Weights of a small transformer language model: vocabulary 16384.
Each number is 128 + 24 x the weight over its row's rms, rounded and kept within 0 to 255. Layers, rows and columns count from 0. Numbers have three digits each. The size before them is the row's rms in percent of the matrix's.

# down: layer 2 MLP down (transposed), 5120x1024, rms 0.0135, rows 890-942, columns 128-255
# up: layer 2 MLP up, 5120x1024, rms 0.0676, rows 891-942, columns 128-255
down890 099:102133088109127146092115120143134174139101114152146116178073126129157093122140142159108145175133066172078156136186135097130150166107169104170189126120136134116096131092099155122117133107106147147148112131151152135123123125141126146145107123126136121106137103111104164106117156141140134120068140109136124106092139099086126122093135170064138110100136121079088102145101138080125160110143
up891 098:143150141071111118143126114154169077113117133089137146132137111099162133144126122112107098152084126146145152150120109136093135106109146106147149124095138135163169127145110155175095155158164127173126118109065121085138127107128122143163113092143155161097138144163133084130147113136098107084136156137112121130097110121132122118158108142148089078084109082110153095101146106147154167141129
down891 100:131130148102135150144156120107121125107148128121122117130143128132174167146130122152113100174166175129134164148132085102126117123141047116122119110149148125131127127129149133148133139107129150147150120159133090129140132124145109114142158127101088135126137087106129153131090147166122114115120153126138152111134081108140098095131122167089078107199147114105151110128149101167169102104125
up892 102:122083134135085132155136155131144124125131130130147069123160090149095130125094132118115110083136130127151132161116161040097124018116136156114126127121151129155100145109137093126140102083162155093132109108119129116129109086162109139156138073135129137126163109099154141140155132130137123084152100126128138096131105120162118154155126109144122159149144111115124144134099102114142092178135
down892 106:117135131138162148121165135098131159131132148104093115131115134169121135125151087128096098080144119127072151140140136139157089130124094104113166150129158130144148108138109186128154187133124124106138125161121107148145096122171105135137157127153081134102105136159135143106091104137116190122107121133161103140144115101117128158100161077149117119111148099123169105094094128081077082121116
up893 099:117119138092106159143148102128116104131134159134152156130122140166111167126138133155126120145099171148160123142138114140130155153120107142130166161114123138161188123104144128136104112155082120131134130084098067127111097124133111123079114085154089119103109130136096144141136111102139105124161160130136125077138162080135133110124144099122162166094151144122111124106145102144147118142186
down893 098:115140112143126131137103162097142150135106174132110130125094129126120132085104141134155168115149150173111132166171122121123172125135142101155132129108108134111123119156141109095138170106139138124120120119143131104100102195119134163135137131168143150169186141106109140125144115092160186131153168157065119130135175133095100084151151187143139152106111147167113136111157131123119129155130
up894 103:129145130134147137130148149081133104111163110141154143092156114105115135123115168138164119142150171135151079129147087151119086122178133127116119123086122142156132128132148143102140125138171116118174155129172125116126126095128167078164132118112135124155116106153131143097113130118125117137133116124124137119123161110112136175163087105164093157111093102134134144203130150166127142157110
down894 102:121109148139144113107108145111128116101168131089151150124110127134130118148131132121135151135094145163160113128138137129125102123175099187130125169131183147140124080165140127144159136072167145151131141126125148160169108131142169108102180146082125143162131101130143110118118110188105115140088137124158123140126132145107097133133105120118115097130091127143127130142129101156113088141107
up895 092:125072139129112133125141116126106103142141138120141130122098136153149125148156141172153152133146164141148186102122096138141135130114145146110100143164169147117139134100134128129160128091147156106109164167092121123120129117097074120154129087138088179114164125100136131107066102124090137109145130142178127093127146114118108095100126135137124128188139117082145165052094107120102124125134
down895 094:126194155130130138150151118106127106155149115130115171113170136145134152143143106119152137132107095076139144118108126108146090066169113146074148140184102125110117127099110152156134112166132157138150098103153146116147153104173151135116107118111141111139137120180143144135153113153141132130118123119126139169092163174121145110132131134108123141154134098159163119144174128149128096122112
up896 096:121139184134143183135141139128115112158144124109149121173128073140063113127100117157134124123103116147097145114074157174130085140128126118177110156115105151134146139095152153106101135113112148128165187125123112111126139123150132107114120171093090162109136135076116131109140123122160113148138132162087137171098147144093115142124119111116124179127115138145119116108097109122116144154140
down896 093:165102102130091097123097144141143161083107097105157127139139109144125113100092106116143090103124117102119079139140129131146129141158165106144157150106135112113171156089148117101136071131144129152129152131142088127108127135118185114093100122125085095121146140175147157131143159137100108095175117177124119134140101091117138119134118168158089121133095129156149075121115158127152133122132
up897 099:124119087171149090108118147086135142103112116127144120108164141135154119117141107149165131097183131121110094123118138079115114079133104115120134139116124129096148146125126109104133129146093156127092131126141090114121125120147136082139118142106156154137103107136135126120097141113167111142114115170138107155153126113134124138120133156169123087143099131120090151045123138152116137147129
down897 098:123103112129143097103128171107101161152131127106126125165116109145166115136122132121096103126115110116148130123128130146143147162111125107140158172126182082103066146168169110112156108134162133124141150135121124096136149134085106164143125121149110119134134137112178135154121134106165109149154138122113166161141140083160113105117125084140136134143114112116139175169102131121132117140116
up898 100:170129161122143171167125137111098162109113111130091134122122126094163108131137158157120101113104153121109145137146144135110129153143116138118137116112114156165147109157122144128139153103127120150103143131089132145178169139133096115153121126148117089075105140181135138124170157123143126123127101119153135169173103084131145000159125128124162094125118098124143118117180109155120168106088
down898 097:146135134086098114135147127092113099075117091152144141155164136072114182142172116117117140126114127110136147107134149097103118114161123080120166104105149173128104170146144116153120161146108089138129131152139076107136091102064166161146060099134124122120137167122086103121135139147113114147121156098142098162130123122118126115121128116139124118066131142110125087141093139134087136119124
up899 105:112093154123118125093113149121106089113121125119139172149153113130150110103133160189143164104134097124082094129131173133088130136135120108149158126106139131135176131158097119160151129107112123142100116157128119139123127126150137169103069128145168148172124132161169117118154136171127165128115071137120097156131126131118171127130137105158120155169122117142141122126136145131115122119137
down899 101:162145132126149119133137133100110061121120200125148126167115108099146173087147099141083157096143096146111104116135130102143139142135119133151133156114155117117126166132093152094143153048136118128094145136113137132116128112106136145108142099127141158127131103132139155124151163176161150158131114142103115167102136134095124124118106130141138162135097119146163145107128119133112152113129
up900 100:133146112133129157154117127107099173136157123127122088096140170093165135137150119143130134131115140041155127102134130073152157133120096131130161105122123125138156121102139151136140115132160115071134105144139117089128138109121116156124129137112145123146114102111119144112119170122103118143138122116159133104147143150136143123141083146095132131101131128105103116125116137144131122145080
down900 102:152138143097137128119155132164141105127172109148122083121126133132127136164159106106103134110121118110145128094155133111129142144177129113126102112154126102117134139131133142133137137147184134140171119106134125156155089160134125146142124117158107185154160124140100143173154105142131109132110164111100133153152127125124116107104153079146130113116156139110130143114102142124121121137147
up901 100:129143109116118119159145119136116165144174135143129102110097162121163118102153147113107138120073152102151152140191111096095140144154135117125150121130156164138115127095066149165102137117138099105121129188129145122143181115133121133131119130138147085165149131118097143126194132123151124123174122129105135107127128089151084209154123112115137161084114126149126132134160099170111086126123
down901 100:132156138127128075116165169111113154159142101166126145120081144143155136071113121093123131135108114159106120134157141126140152121150160090100169120176119129122120138121120167126102087154154113112140117121067140101112123109146138091103167085092105138166123129118122156147167112115137097150146170130140075127092151101145102153089117113121137113126135131136115136113128118126141130151087
up902 106:114121150108116093102172157117125175109156151123173093122096137083104127148159147092110112125161116153168124136091159134089131164142130145161137091120125123146116144124111099101088164106164129150097133093119132084146150121145130131085130129185185120162136088120108169138124127140143138102120117093150125143136089126178128087111154162116129132112119129133143042116151124151124087152200
down902 104:126159144100119137107134121151164168129132143156126099102092096147125160143118127116082131103134087151133143159141163093146149144087131141144125114138129125114102176142121110100065133138116138143144094092097171129161122112100122146153136121117153148165145115129128158127137145149159097126177151109101085112160136138107097115084121121142120157103180119147151111103108121145141121160140
up903 097:115159076145135128111109138122123085156201123147146119121190069117129129086141155092096134153102153145112134126117129129124178147128112145142129069121149144136124136121091102165134127115103111110138109141131128103116125089141103141152119076143163135128121145153140112137134123093139143155132110114144144165116133146144107152161110123112184094136111098166126102129134138098094148179166
down903 103:133148083141128135143125118143158133134132163125124123138135128146123144131117152145176143153134104074149111117129111154076134157130092131108168092085155121091166111117137167167163197125089104100149101111139102109183116134100124107159133167123160127112123108093147147149132139111176087089127123141129129119115122171153134143162137097157152138107136137102106158123144158113158086131131
up904 099:104113126201127091140109088136124141123141102132139106120060138118115151148122117109162130121144124124110165146131113119111139101108151122140126104124121153152148125119155130079123099153137106144175086153125123139137121145137110183135122135124141139143131143049086129176137144109156083131145141129104116109111059155118122104073125157113135145102119145159128132124150159137191120118137
down904 099:141137112154135085194110128153125134147137101125130193120094103088114143146154127112109163132116163149105127103138127162114149084105108141147133130141134098121099105119154200119106142148089094133133130099127156105122094163111132158140162101123137132118145096149115135131128136143101107120119138133124181119121116140088103125149117113176100138064111128118141133128125144115121164151118
up905 098:103151115087135188141122123112151126107113117097125132118122077121142092144134162138110115134084128158104163133147128128105142141155109117114109141109098140113156114090125104117148134126101091157151170157095127123161100192101111075100141136146127101158127131128186119154115114099107173111145132095140080153149065169126120096096104152124118122107165179134109109097146123151154123115145
down905 097:123166133165123139150139172109112141125168123150090108140161128143145149169155145146122157106129132094132094164153148071119092165105141135106137159184087158129112111117141122084123141124096142103145118140099135101125122109132093139103151123093135136110123138148137144107124093144090108145166155145163118156131043138134150076143123047096069092175089155123149114117131131153097101102126
up906 100:110143105165126153139139154151140137135125105160170103096143096139167120095102141135111112131160131148103140113107160140117134160147134178141120118100115129138184131107122133159115158103130169128134183152158134124065139089144158131137129083157155134172108129151133127113144099122136125131109130128099134098110157114135126110116147156122132119144104120129096144124142142083162144085107
down906 096:119151118128137149126147155163161118125139100146132166129148110109113142127122111115090131126093136151098146145133126122136154183114106174128083121146150093115105135121146126140112123129122110149132126122152140194135136078093154134153090134094172108150044147145118111109092099147116117096105113146098126139144151119118125138128113135111128064126129115133063120147106130184097114084147
up907 100:072155146095146121125083144112116125146168146155105154128186112120130111139131169091162110150103156155131095141151141128120125137126145113115069134107150154165148086105153075133131115155140124170156140110145160109144135088142134103105136068126089156154099114076120162119104116108145141117151166118076093153161094178114124118154103120122099126144117145110137159154125093140135122082129
down907 099:126162134116157131111105140121105128125136147111107165170146174200117123087136113104158164138109098163184144137167133143151151124169127123174150104133151138171120134099134163147172150153120114150141142147134104115133165088105138117112111130147157142119126140123111106126140160167146134164121105097160093094151149114107112107136139106130100144112133176089135156185121202169107105135092
up908 096:149129142163130137089101124116088134142136128121133094145139151173148155130149128164141128127141125105135134144111131138108144129124124136108133138116136127111123176123095145162114125096109170127132133100125123130139117130107110134129140139138132142113169088154118056115143110114101076150156119126124126152135111095155127125125070136168196128161128100131107132136100133131117137137081
down908 092:124162152175153131153151177127142119127121097126080112116097160122142159136185123144126095105117151114134109103138165143092133131155136157090151147097118118120148132132112175144152091149084131119122126149121113110138164143160090129146108129128148130137109128109120112144083126167114089124091111115140097105134148115100108113162158150144154143108105127129081133103127182119141141123134
up909 098:127099147109099151109109108152109149152087094128131143093098125172116101124108147105100143100157156097108116112142111140116125142164132155122187201108103130111141118149119128094161115121105094157167098147140138136128110116157098114132165170151125157115159121096103160096121123105133110108115133115141109191133115156131135131138082122136170103116104126155154122159120083128111087141150
down909 097:098180136130093121122116144111112097155109177133094165073098121134121159110128101112209123148109150157135169128142100110146135137080135124140142121142121128162142148151116121120154119139153126104165163149133107120106110110165162110096159119130115153147139150065081092123116102123084100137168128134132126167127152138153086127136158120140103087112129116103167124140138156105152152077093
up910 098:114112122080178127136133082161127111137109167149159117082095155102103147132134067101117141142187112112136147106147162167140126120155142116114142111142135159129099123130123126112121066107130116111073114146106154150134136135124083139114115124107121121135113119147132139177160099084128102134131153128113117139172144115177118126187101129115139078127121139075110099138151126136115104155151
down910 092:170136129123115153129145161118140091132078153114159126122118109071163102145169153148138100137136124126116124121164089139147086110094122126149136120142126118165157179099104124161169128093070116115162127116135146094151111149146138130136096145130096151117090097129151160119117097131175112176113130119080124103126074140158127115113111169106152135127113126106136106113136117119131137110135
up911 096:168120210168147116153124109111132108158138112121141105121122100123110149077132113110089141129139131130135114129067100147112115101117139122119107172153124131130132130094160149094111117096116142147141112171104123126133141137130146132144129125133159098102161196125153149130113143111157116134145126123064092140096121142152145113134108103156117088141144126133111118119118150147092188110206
down911 101:114151159149130130122130142185106112162127137121141186066137120095117137133120108128107071127146101145124163126178136178154123114154099148137129121093102119106120151142098121130121069125106152116102137133180161129086114180127109134112150154133144124126095108128134147067120127068131128133130122150121113127138127150137151073140124105107128121121101117095109151078087151117130128131115
up912 099:170137116152128111107152130148124145178092133120157136113106083088113134149103193106131180163133147167133113117139128095120122112096109101118135173157167139160153135154113142138126130108125129178145138132134104143122127106106110151082140091084181130111134108154132116148187143101117133126125144147125152140139126106121167120118136136112113140127096115116107123112141176130100116128159
down912 104:132157092177173124133129126130169121184118157122125107170141143127102154113137127171125174108107129094150096149109141132145121116096106096134121141138159118157152124094134147129118147101108121079135159126140106165108148150080132168097187126085145120129151100151142114090113123117127091111133092102150151147120128128098134157116143112129140144106126132144076150131082127103122137104156
up913 101:094161112137123111138150137146132127143167131108110142134120141105107164139103116117109117062135120116092107144137111087112136117149038129150147135080131170102144137111138131096090143188129107121114150113115155104120110134062131129122101110129108161151100113133129102120140107152095130135140128122087096199128094093122147111129108136086153092135128113124134120127141121138126110075150
down913 102:096150149126101105128150142121109111163108116149148143119086124152114073107125117120136139097108113127112102136131113101118157134153133162110136109089118149162152115123097145132128125099139124155118142164148163126135108098117153115070113113087139111145114105125176152142147134149117112143162169083105138160141155119122134122118143153122125104156153088104107136098128094114079180080083
up914 103:096119162117122165151133154095111114145134138133111112131147085052097116056109126117100123144104135107121143162127163135123144089126147129117162134117099165150091148097130101111124153154127147121158127089116159162103101099152124119136143167143164128134116118138155134155136103150136152087128148088104111145137100162122120144144095125192138122104138117133133087113114169156151119147129
down914 100:126128122097092122165113124096128099152172118119155097150106088102173127107129148134091122131138112171177111179110143135098180113152124112118153118140103181141079135143139139098187111127138125087135109120078128133129125177120126091117132135120179137168165138158137112166126147101131130145111084106109084131099149132104150116099116135095127143106129094090093151120141132135170158132133
up915 099:121132128172175137145120110149111122149086081149123147123117141122161144133122135077098120154109095135135169169156142097154110155100119146115086139132131158101153158142122157117128113126124125179104096123141122116139153139093106193112140177112143133112166171153123177057106132121124103153144138058108134139123132161122168131147157133136127128174103125114147085147158130160074117167118
down915 098:135126160180155159108093141124120129122130124123128135166149155155103091114142106172138168131116123135094130102139128135152098121121128116136132094183154114113132137136099124142100126154149110125109107137168128139132120131131092155091153133145138151104148190116144138111119106163125138097153158132143153145145152113124129121122109112155183113129196137139092147143115169126145122134120
up916 101:140103110138154094121119122096157095143087076103110114172124118139135141141140133077131119136124159129160190084059087142159128102134128163161128148110136084152112136171139097119133155106100128146164155112145122134160145129146136150118137144093148105156151148136110141141137131126146133120105143160140128167109137130145168122142090125111135157109133116098093117121133152133115141144116
down916 101:127164155143139080153172125132127145108122098103148110152105115131097091102136135133134153102082114153151184138108109134155097109151161163106124111101103115157090114187126090125133146151125129129164142171134112146150111151161175152094157160084106139132139143111114108106128139137110130150142126132144111181118143129182166120094098132127134125126106142129117131116136104122154123141138
up917 107:146118134132124129143082165106116121122104107187102156148114124115144150132104138072132111105132129146122110088144141136115111133124139102139121120112148128151150122149109118106115140138153134078082148134138107104111117133110146150120120105121113108122121126179101149152048135151124113118142120164142121124124110132119160122119115163119076131113148111120116151102159107090069086119131
down917 105:134079164125130142136121095130092120131102141143107100141120114124125134171108112113115158125148118168159114156086097162099114162111140081177116087104160132118144079165110100105128160113156144123138136133139146112130104075085186138121139102106087088131120119136143106137077137144147115152097136141145122141118146097150113133128152137115082122066168166114099160128158105100134133092121
up918 097:156108142133156117125166152137128142117123137114145142145116154137165132154122112133114125140114105114172177117121159093072130136170131113130137113141104164153197147096164120157114162133151149139163104151167167131148135135127120127119120143095110137121168106092135157148125099115131171091107149145139107189146087129166067116102089106159126141124120154123130112125109104116150149121072
down918 097:119113106157099172140122145139119159166152129144151144079085126111125166130097126140106121154132145161190137110149163127100083115125142114114139129131137120144116125165170154133171141109147159123154108166139125066118126101132110098135114097115102154110129129148122113135145131129100147148120199095135171134107156096172141152126156136093075096132137156148066123087132139108142108127111
up919 097:161126150192144134150112143147097104122106156140152165154148136112079116101144134091147195126133107144134161126144130137180116114149151090167103134145108124165126139150160103145096131122104153145176140121139086115163137080126130162130160104143084150110182150103125112138139127126090155112129140165124102132172118145088159104143125141132116083106095147177155141165140153082097087124102
down919 098:134166080141146110081129161148107119159143134120132112078119136148148162093119102154132112140168094126139143163138091134117134140139108121159137145100127148144117135149115120152144160137112116115125138144136110081136130122122121136112163150124126139127134149145152122121161143138152142120139134123151177150097123094151162137113123183109141128109085107164191156099120125118102132119084
up920 098:104148126053086135146137129126114072146132093110136127165125124133141106149133146126119127145111137162127172119122147131159114174137093129114133163141147134126136151150209081130116139108134124115112141131131139135152104129138148127110140120130095127168117141147128164151132105150183185138146082129098126129176160144117142135143106158156150134119086119137146181172186106120109090126113
down920 100:093134136133164116125140177099173150143102116100157123128109067197129140176090159153128092116176124160120097109160091142166151150128101180131125143115151119100141137150121126114128134108097146123065126118113168165134069124084127147111153149127152157149149122147100137141154128114107154105116101129103123099135123124130158108172080066107142137112093127120082088121123132087173121107109
up921 085:147111093098146154163084121149106116112194136108154111128156149116142137124125149064151096087141098149114128125127139138140167092128144147170126161105132114142141154097160148119135167110116114143138127123136083138104111129129127114133109076093124131170122165128105084103116115114182139120120148126162150133114124144154090121101116114149187139123135151126148138105144157174082123129095
down921 086:170143182122082161069203097118182118160131163128108149163107178140140130154128107133125119116154147130147097130129118089112188110117132110204107104141108131116175123125074112101097113108141118128145125120106149173129117119137128147113129122134088134115125143165148107137078080121133158087090139109147122072114155084158105149139121168142134134117162147069128122119141174093109128070145
up922 105:179157134133115119153102117134127123116123065136096143119130131145082162141093136123132128117163165126135175149149149128087121130062080104120137132111096121157133122119111119154130121099134116082106111131125110104124128140100110125142136133132078128159094122155171114156179138099115123109146125116163162113106137121089192102118156072129113121103056133168108114144126124114130185097101
down922 106:158119155136099116125105153129102125163168118118112108121101125116112143131098149130107134101136142156136144127167170136126128084123114104198132096064107152181122111121070121169143152149151099168136092101093110133146116127139163103130179177134088173122105097110157131104139127108110162140152105112138128125142139152082145146118176117135131126131131115127094111106120116105154173144109
up923 111:082086097102146141108155132180114139140161128165076116164122151142154155128112110108129158138128195149171125082136178143119125146141148109142109136142107146141140170120091127118157134131145109136108135104100178085116106102133091089134076088123124053161128159148173150136112116111121150132126164116128122095159171136130142109104163121145115154183167133099114126118139115114124143147100
down923 110:163107113133149147098140138141104171150181140164088125093128133140122160127181143124154155120178154106135094118154179102091122128138183104125124129127123139135164165113106127117120176145118131126113156119113181121140151125152093093083126109123079091170131112154151161128108144109117151144114151086133156108128140156142125131118104144156092117136146171106107156119132093133122093103124
up924 099:102088118143121133144130130133115096133115126162141105104110170112087141144145130107122149133132119123126151179138136120127161125114124124121118146106122131149145107142139108083125090121114088170099138096108118075165116135157111125159125128128110135113152128142105177105079136158161109109127160145144161122119106135152145114135165112120120130112139125137159093135139104102137095157176
down924 098:112111116136138127143148132157153107146097118103145136124140157158138081152150149134059134109128154144118112127066111111119145148113079109140120142114128151119134166106150083063145139156108129137158144128130164113142119166141108141126133136104130138162134123149110076145156124105087096143135139143147103131127116144045100147137149179123124145098207098126099098203126162130128117151092
up925 104:106132084102146111193096123109112171152111132167123115137144122167159122144151085091166118115156126128107107174129153115128172134145131159151140129115139151161085125162098096100092151141107082162148143148127127140125107138102109128121139132114119148082131095056148104100090112133125134126109118145117123103138120114165118126107154142166075137147146149114122109125157117141138141107098
down925 104:124128119138073097140127126149109061107135113127114086144111121148124170104100148119171118081168144126216164133127101112125154104128114092143114102119127105137118128139130138138098150120139106138133092157125152148119142179162167083126153110102099123112161123126117147124071116131080148171106122140176133137120105123147147114120132161129120137138171116144118154150113116153120094139087
up926 095:095139145116174119129124139139128126134118154119128158160097139151126109136102136180108115136091120124120131118098127117121120126130130091177109156114135140121161119105126122107103074152118073082103131151098139135089135118107138138128089171094154146098126128159114173159122127151156117101104108103127103143147102152140127135150135126095135128159111081145133152127152130087161112124127
down926 112:139139136143139098108122149174086086137105155105134127147115131123127140088213137196122102118126165165141168122106114083133096150124133133192142133120112117071099083088095130127129115095151122125088104152123106081144156158140130094109126131121131125128136132140114127175145100106163095124159096156143096128083074134130124130114146157153157091141155136140138142128167153112148127125156
up927 105:132151137130133130136134191143147156156096107078165158151111121095099157129086130079094193102162130141135123132111108109104138121143126129110163134087128111115163112112143125090125143109140098144124111181131175093154114160137142122101115129118166127136140138136147106135129074118131124125122209110166103143118119126141124117121123168112127093190136134086177141120130057099147101129088
down927 103:113134142140156128105121152105124099138097126139142094138117137137085151128091155131157147150106128084150085178138144106114117168147131123131115130119166111120108114091107131102161123131133125077121118155078121130166154120127114117112155174107154150102115111128155122152123174163151124115172139139111155157107146107142163138134104084137147094143139124104156122069086113087121102125151
up928 099:153123116140117094108109104146162137108147090135127175131107068127090120108134170118112171143129100153109131120084184155131116175149112165175123113082122112131117105150150158117106133122117111166090110122103102137141162148150130105109130099125139152150135119092155088159105091178173087138133144137114151150116134125153134080129138105140105120116168139137146115179150110127129111135145
down928 095:099141143120140115129114098174110104085125143126158124112127125152095124109188161150086170151130106171094088115058136135099105148142137195134114100109098137114134170132140126112135135149137096088143118102117095161128146190143124131144180131091122138127146155131115128179123129120121083125128140151142135155123175121170143095085169097152110149101136133128148143180139104143128173146150
up929 101:148176156112143123116128115109118119140124141119140139113127143082088124170111197144112101119123171090126109119140128055169167129060174106173092163108099131175128159105108155141138101110122101136097124101177072108156117106159156172155111125133101124113124142088163137116098156153130166079183125148121097153074161129106143138089121090140162141089111107164138136086137133147125120112142
down929 100:118110142121132103083132080064125124074135108092173113123168113120118161137108127124142166124136163103147114115132124104129111160134097098132123133177111104188129133106122131146164162093155115133115158106153109124101135154151156135084103160147100135129078113127153101144155148138130122132160131125165115129115110160130115124095114087130177128099076140113161099126151153107124119159118
up930 099:127123112068126126145156121169111095092113131122115091104125110115152099108164128146139154134126147144163110149167134124139095174082096084152144128137096133118153175134119125128128130166104135184123094174122148127103080149149096157130133107119187174131124126102140138132109117160177150088130137182149123125098105126108112087110136130118097080130150169137129129102146125156112099116139
down930 101:160118127174158096097131184117127117122126116206132112106093124112121145112133184089116131164136129139135088151111148149133138153136089145139080113136129153171116143120129163151132121153125139110125133084107166133163115132171109131099117098172128154137150115158137135114127114115159125148089122145137168105108097132099114136080169141165149121174078133105146119132101101113135157135149
up931 099:122129127125143106153128097151115141136104163150125124111106153141142116087145171088096122090134138120154144178106115149116130144188158087115123119057144102183132121152111134149130178115107123046121125120102074129150207148122115126173103138156128103139146146144122070083105150109157082096153130130144104100131141172104140129104121115139133134088138139084117095139100109120121160137092
down931 105:120124100123139144140105149137127147109084159178122100176086135176094084086162130146137150181111148119118113163152094122151137139111159155148156139143115123149172158124185140158131137123123121150152176160130098127129136096076107163136092140151107153145146157137096152077140118092094091129098140104110069133122105117135140089127100159138154144124170099119131117096131124131116117101148
up932 099:123136147101132127108115132171132113131171149113071080145176169140161128103095128105121151156144131112107102105139063129154113125119124139147157143097152141155132121131099093145106103134102156097116138096115087125152138167151134121131165130133130139139127131146121160156137120106103112147114167121109110110090191123144116128141115123133101155137122160167122095069162143111098156139118
down932 096:092174187138155153150123132165150126135151158122135126128172079142141137097172182138128109181135092150106131139147133090125137136135136146143132180113139111143150140115151127108118101166141112127142155095166106115131128153121133091097120092147072115080128137176174109107145150154092094112158136160141165132110135106159093103103097114111157108116110128145115123116125150137133140136139
up933 096:157122113102090094146116147124135135120119113112087109138121166117150150142145118162147111123183143127144123094111092109144131108120122133159113149110116152111102093143119106124136118137138119128113113143085169131110082146133134111168105171101080127124144166115136158143128125085113129135133110087116144123146114107162158116144154105097123176181136102138120100130132137161178116160070
down933 097:129106089157111132112083117116151125117137112135105105130078174105079134097099131109117130167112128116133083167126122140112123153133154141189109157150150132148121157136119104123098136127141115110134143150133148136146096126107154110127081181122131123124118152134121117138161139073158123105086135123155100106098112152188096161116108123157150113130119157126166163129124129134098124070133
up934 093:122134155085125120111126106139086130123159176124108140140168135146108102127180137122118118077176133149132133105085172060125078152160111136154095160141103149092128155140148105156126118118131088105135107144111138111101148130113076082150095132125159118159133127066164138100160140155122123092155141129157123095128126136095105129128171115140153123076132140139127155136135137142123160076091
down934 104:127154118063182131133130079121148124086133158124171180131139105151089105159133117144140172094122109105106105107150133081153139122140083127152138148169126138103111110129107135126138120101122137123125102112145081123115165134111136136153136126193123139121135105127123117137101106143139087122139138104124132128110104099124150082147128117098146153086109078134135108099119126161141143132107
up935 092:072145138111095126176123112156130127138108154147147096113128118129078121120130141125121132102106147140161129147173124072148149142108153159116124103126135130124172166192108091141167091103113111077133159099124114151081064127133166123139096130105137161109101113132100114151115109084107103148055134174110121133115132122138097079127160144134197120136106174145139084099161147115129125138087
down935 096:149135136153129155107126120098118143143131098108110156133106136105158116113104147135117141107110106109134128091103094145110105124143103155138150144110151134130122132113172161110121111154117163154080109174135159148121118166134120121088134121149158125083125125127128156096121117159125124095189110082114141149120102160148165117159113108186098135128137110123115126140134135143106137104168
up936 108:129126136138102108105148154093136168119151113184131144155117116134145142109132133129091120111116091117146097159159104102132129100126117109129114103141142127141156091109106151136155137142174095111104130141161130127110125152125139137113132145103117159138107129149154097131136124202137143140143153146151140137172124123086087208135157117106105128131155116137135085125108123112114135151165
down936 108:150118111118101115123110161081145108138115113127100113130100122133130165164140133138092094137144138128175132151125124141085105107135191166163159115178156128096120118136091132099148131125159118055093144120144114125112093140159114118154149120101143215151120085129135137121130122152142111120142133126155095144125097154116087138130129126120104133116149125155163109119117093141098120107152
up937 107:130117127130138140147107100101110132146131108131130148164158116117152085097135154191074126105115120130158090120170113163143136100152158142118100140111129166099150114139144145142109133090145142128152124099093098125136122127065129149081130110099155139136092087131085121128116144125140102097145144155143120114095142152143150143142128153118119126085129087108119145112107091100138077208129
down937 105:092153097116132161100144117155151143137139119159125126134142141150171156146144148143122108115132121124161177095114137128173144086136146173113104106121136149128148116113125148110112137106120164144131114142101140097154146114125149140159125127116162150163137145117138084147110111111145099107101123141126122119096142165100152169139152112166101153126127134154128120151183113115136092159149
up938 108:179118156117110179069121149099146151064155175152127120168117142143117137131158123134119081099087099108149160146107125084139137088136074108130155116129160146125119094163105152124125096120096166162146118101104135091111140128136130126120111143069118147129145119127100126091145188095082140133174089109097083172122165131128143103144104161107109140106108122124092110157139115119132152127128
down938 103:162115124102130179097082141073141135095154129133135112107152159145148090146121109100120128083158134125164131128124173124131115094129104120137136166136151136125135101134134128126145087142080133164150159123134159084146103153148156078120140132066113106136108111125139112136139150126097135161111098109140113141156111129140138117117135130164104124136123119158110106153093116131130128109149
up939 097:163112150106102085093151123115128151118141120112146159136143124147101132085156141133128139142103106103134145136153146173140165147166140120084111148078097113129146134108112110124141140136109151154123129120161160108168134150149123120110162166146123086125153117094097165101191155101140147111087120124089142146132132112137105148121136124124145120121137135114178086131112142127133129129149
down939 097:131141104121129131097130114084104147177162143127161122165155124095133087135148162136115120156106137121158099089099120175147108086133215096105158158094131157096126105138149115150142163116114150112129138096110142126144099141146168149118142127102115083128139126105123101102139121067108130134092138122132101124170098114170151165110180109109121105114136111149151155152172162144118107132132
up940 098:156142108064111088138157116145113092138121125132196088080124136120118097140122131117065101148103159131120128157094105102126106153162128101150131140124105141092139149130130128155135118095126137094127151120107125156145115133077090119169124119185139189121155135120107129111129134104151104112114052165138177097137111137093150143144119142143111134135072092143105144108158121113119123101049
down940 099:166121126135070105095146111097148119135104073138138107134153149119096146123095142130111114143112123126134118148103162155147106143183095141159149128118093156114126163139111084093123136102147106137148140114122130147150109162083142160125118142164119136095127083148144114142100136151109145149144140106142120137137155147165155083136082136153134120181152142120128163105121156160131109153129
up941 099:142104138120059129122150123135098138101128137159130096121147127148085125130147111165124135123113175109134126091134154115102113147122135096099157109189122095111161083100130138151148118136127141111116109151117140107161154152146114164108129132102120153095107090084145162084105140081135131141110133132135117125103146136117139123144133122153151133155143128133085162164132102115122134136100
down941 096:126116140126098134167151150118156154134151124111111081136155127119099167136144123137154136100113131113139114111223126181141092110134154096102177091140120133149113112113130091138125140148090153107110131159106142170109116166141148129127139093103127077158100053091144117110119150120112141112087090139157115094123135151113139151149138122105141179147156104103133167141137125127162126150160
up942 108:121072112105128114167103164198106096146164144136123123138147195111141134144120153162086167090121122134113178088093099132097152142072139146141133133136151069088167193117104087174106120131114135109171134137111146112118157112115169171144127153116128108091098083123124158121100105112121127128139149141143126100096103087097099148127111131151109112141144131183117097142149079111134107167133
down942 110:116087122128143101128154140137098073156124101134096128132145149094116131100141141118094119145081117126116156118175134109096140134123120092127166118142137074107161151135108116135148151123088083112158146132095135114145192130128145137152131125133115101134127160114129112143121148159091122160139093120160112103089123077144067124150130151123102118149149179118132126098142053091126142141101